python train.py --num_hidden_layers=14 --hidden_size=160 --num_attention_heads=4 --num_key_value_heads=1 --head_dim=32 --intermediate_size=320 --vocab_size=2048 --hidden_act="swiglu" --norm="rmsnorm" --norm_place="pre" --norm_eps=1e-05 --positions="rope" --rope_theta=10000.0 --rope_fraction=0.25 --qk_norm=true --attn_scale=0.349 --bias="none" --tie_word_embeddings=false --parallel_block=false --extras=["some layers without positions", "some layers without attention", "local attention windows", "shifted keys", "value residuals", "hashed n-gram embeddings", "skips across layers", "LayerScale"] --init="uniform" --init_std_qkv=0.0188 --init_std_o=0.00355 --init_std_up=0.0188 --init_std_down=0.00355 --optimizer="adamw" --learning_rate=0.0025 --lr_mult_qkv=0.4 --beta1=0.9 --beta2=0.99 --lr_head=0.00914 --max_grad_norm=1.0 --warmup_steps=547 --schedule="wsd" --decay_fraction=0.558 --decay_shape="linear" --final_lr_fraction=0.1 --batch_tokens=16384 --max_seq_len=768 --doc_mask=true --z_loss=0.0001 --train_tokens=194500000 --max_steps=11872 --dataset="wikipedia_en"
Each number is 500 + 25 x the weight over its row's rms, rounded and kept within 0 to 999. Layers, rows and columns count from 0. Numbers have three digits each. The size before them is the row's rms in percent of the matrix's.

# layer 8 attention value, 32x160, rms 0.0581, rows 0-31, columns 0-79
106:515506503485541507483499500477486544496528495497475497540466490523516498552528516544488451515468483483453499494500478506511514481497459494495546505463498483515533521524508458477514523495498547492568509507521517513504526453512476479484510495
102:485513492484500486467463558490493501467559494512530502521493478506498482472514495537530502460480492486540522508516470457509507528500554505503511469556547514491503527523518507527493515510478493477489491466446494501467514534476499518536499534
104:519488508513430519520475539514477483515548499523527503539457490484522488515522508489485484475509488505491452557509511516521503514488483515476496508509497514472423537530497506500519484522505461521496489539498497492492508519507492502511517488
096:475528511489519503489502466489495456479495480492493535554482491497542487483534533546464502537480505510544451504507532494502505569511508565499482489484480451468490513497524495553522505481494494466506503534492511521540533493500515498551527514
100:439498481505538488505489461471498503491465457506470503539539500507489507495488509470535531504521509513472497512493514490514494467492524491515528525489538518497477484546475530484531523493454516507490534488469504500481484520461509518490482526
110:468519504506513509479513501491532490526476473512516481469508494529472439467504539513490543468516548512502501529491518461540499553498560482508524525445522470537537495488515490493458468514507518491479503518500483524506512499514469506503485534
103:475518487463555506481510499482507491510500509488462498488462495442498504496498489535490492486484539486493526515527471474506491472505476498515518450445450488507515461528529542498496492484523503475516462544483479564466504520503523506479507488
097:540484480475503520486506494493502501541511506543497480477513495480483520502444467488558530484484517482471489491441465513537477507486485460500479502466483484496462475524502528482520521458466496502490507529481503425531490447495533477521526458
102:498526505575458472504516496498490494491475504547445497523509479523529519487481485484487472516471502513450495501537534530462503477504457527491510520510518458498488465507487477517482528526521504521549511526533513520535441498491436489499547518
093:516497516491533484514522523493504497542518526548467529507539496473490554499482486497501455474499501503500518494532506519523500520488458451485504503477475465542496506510531489503484544482494491517503521496535487496505509494542508517481488452
102:518518466504551491464516539507500482480480489474450517487524512480535515485549513498457510512546513503493470463540537507481522486507526500499495492528499432523490506514560510478494478489515484509483498466528498511526493519505465539519558448
094:515516528484501467522514467486529525520506464488506538480490497484530480473513515499531524458516470477493511516515524460528520504475543544516486509476507487500502479493454497517463489470499522460469474484513493520524494511496475486541477487
108:527489511498485502554473469473485499498510480512562507503538472490522495466490485524505500472473550530497525484532488467495523534513529511493488467539460505494471499493487524522498493475493448521502508499521502483493512514494511509495509504
097:516506525508490524470531464516508503474556518533478491470481481484540532502507518446475496499456530501505486542501538494540531521496504460508490472461516511478534489536496523513502516521517488521502498459575515508461540530499447512501467475
097:475513532496494505515483535519478490461503484485465470505521500512516497506519515435469515466494439500459505523514490504519479489482492475508536542526485473499520472488527477504471501495500537513475514484503504503531477527525538536528516509
094:460469507484520498498449545486519524511516569486491503483504467482504477498464468471508505514493477505535508524529530517493522470486504489499527504495540503517432512499464564459543465492472469569530496509473517549455475503456524490466494527
104:526429540519468504493482518491495550507504481503544485440527509512484489481485494488544505488470489506466523496454477481505473454513476478500523496487500584451513519517487477516492537513515504517562495490486499483551482516447509503526480475
097:486496506492559488502501506460489492474506506500548452516530494465530535499483464475489490532457535519498526463531497504501466518499497504503518482520510508506481474533497483519469500529502508545521489517516509548511462545478507471482481534
090:493507506520561488452466554462504499518552475451499533529460475511493481553487521535509506530486489508541514468447494499507492526503515500527476481509506497483484507491502503487511505530506490496487513509493512512532493471488527501459477444
099:484518470457517466516512504502514520477455509492484463477551508510488547495448482486505502479534508509453511468478516520499473491481551534505496472461484487479521485534494520461479495507538496452496497520522509476518518516528536503451480514
088:505487497514501474474471513528495452527496523509493488492513505474492503496469508494504489491542498527487492462500487559470543506499526517513468507473505490489524468490513507479508474545529508482527494445545500501478492522524456496473438515
101:520485481530500477508522510480472464555489483515542489504511508508557467516467514539527485481497456485471501455501463519482509507511528509508473479513453480520486494504536531454520501517488510482441506455501517464523532498501490499477458502
098:486492492546476513507512485499508494497497498487509513539465506527464491492520491524536496517496493482491479534482470520526474482507464507509515522537406497437513494475438513474494489519520488490459511534549493485522503480493518474515477518
098:486492525480508486526476525531479533474467517502496459533477474472497522492491548450523510477522470515455494499482501530521544492509496505509518542483475477472489532530497508484462507532503536493513471454528517530518487513505489499505476513
114:451520473511511479472501490498496500541464521493487471498497510492496472533537485413512522516479493474473523511505515506474502445515491499520485487476465486527504483483541522501513439498483513474459480453498490433498486487482497509488509475
100:481526501471528500435499545495491521492451488546458485486478502494484513484559493506497510536539469508486507473494485503489502465524548522516466497505509466475540491464493509464464474528479533485488513514508524509501496485462476522472489448
098:513500528475480520532494484475536503493518494513517533514480490469492519477495460496463548507487535521475531515514517455483517493485530571501489500489492456485507480477477521498471503543494501535509501515514508541452490525473492501549499485
096:479567533486553517472523502438498468491506512483462477451475502544472486529519478510489518502482481493487538536476510500531463462505537483515510527495536522515503518477536534493503525500525467541527495541502498500455461454504539522454491493
097:497506433472515485533499528459498476468453446537517494461536511496484508471432496502532485503559521484515554477514465515456495509522518515483493493495526461465529506480528503497501522450485459464497461489492490508498494517452482499558509543
097:512491467474522539495494451515516535522472522497503508530520503513468460497552492468501498522538518528500488486497490491557528485488522475511526506489486486488517545494481488495528506538485553472495482475469500478481497516497534529498514481
102:491537509547488495482490471477505499479467504522549528499467512498510560509492524499470495475473516485451510483451538508487476463514527486505527471529483572494505477468498531512487484521523516549515519481499503508477484524443515490492526483
111:496500482483527472501484502500500478512487510480528602499541486506479489470461518500556523462484518496472486476515475525522502438521482485503477516500533471559528526470558519453504516502477484521474468515459501480531535467473515539477506504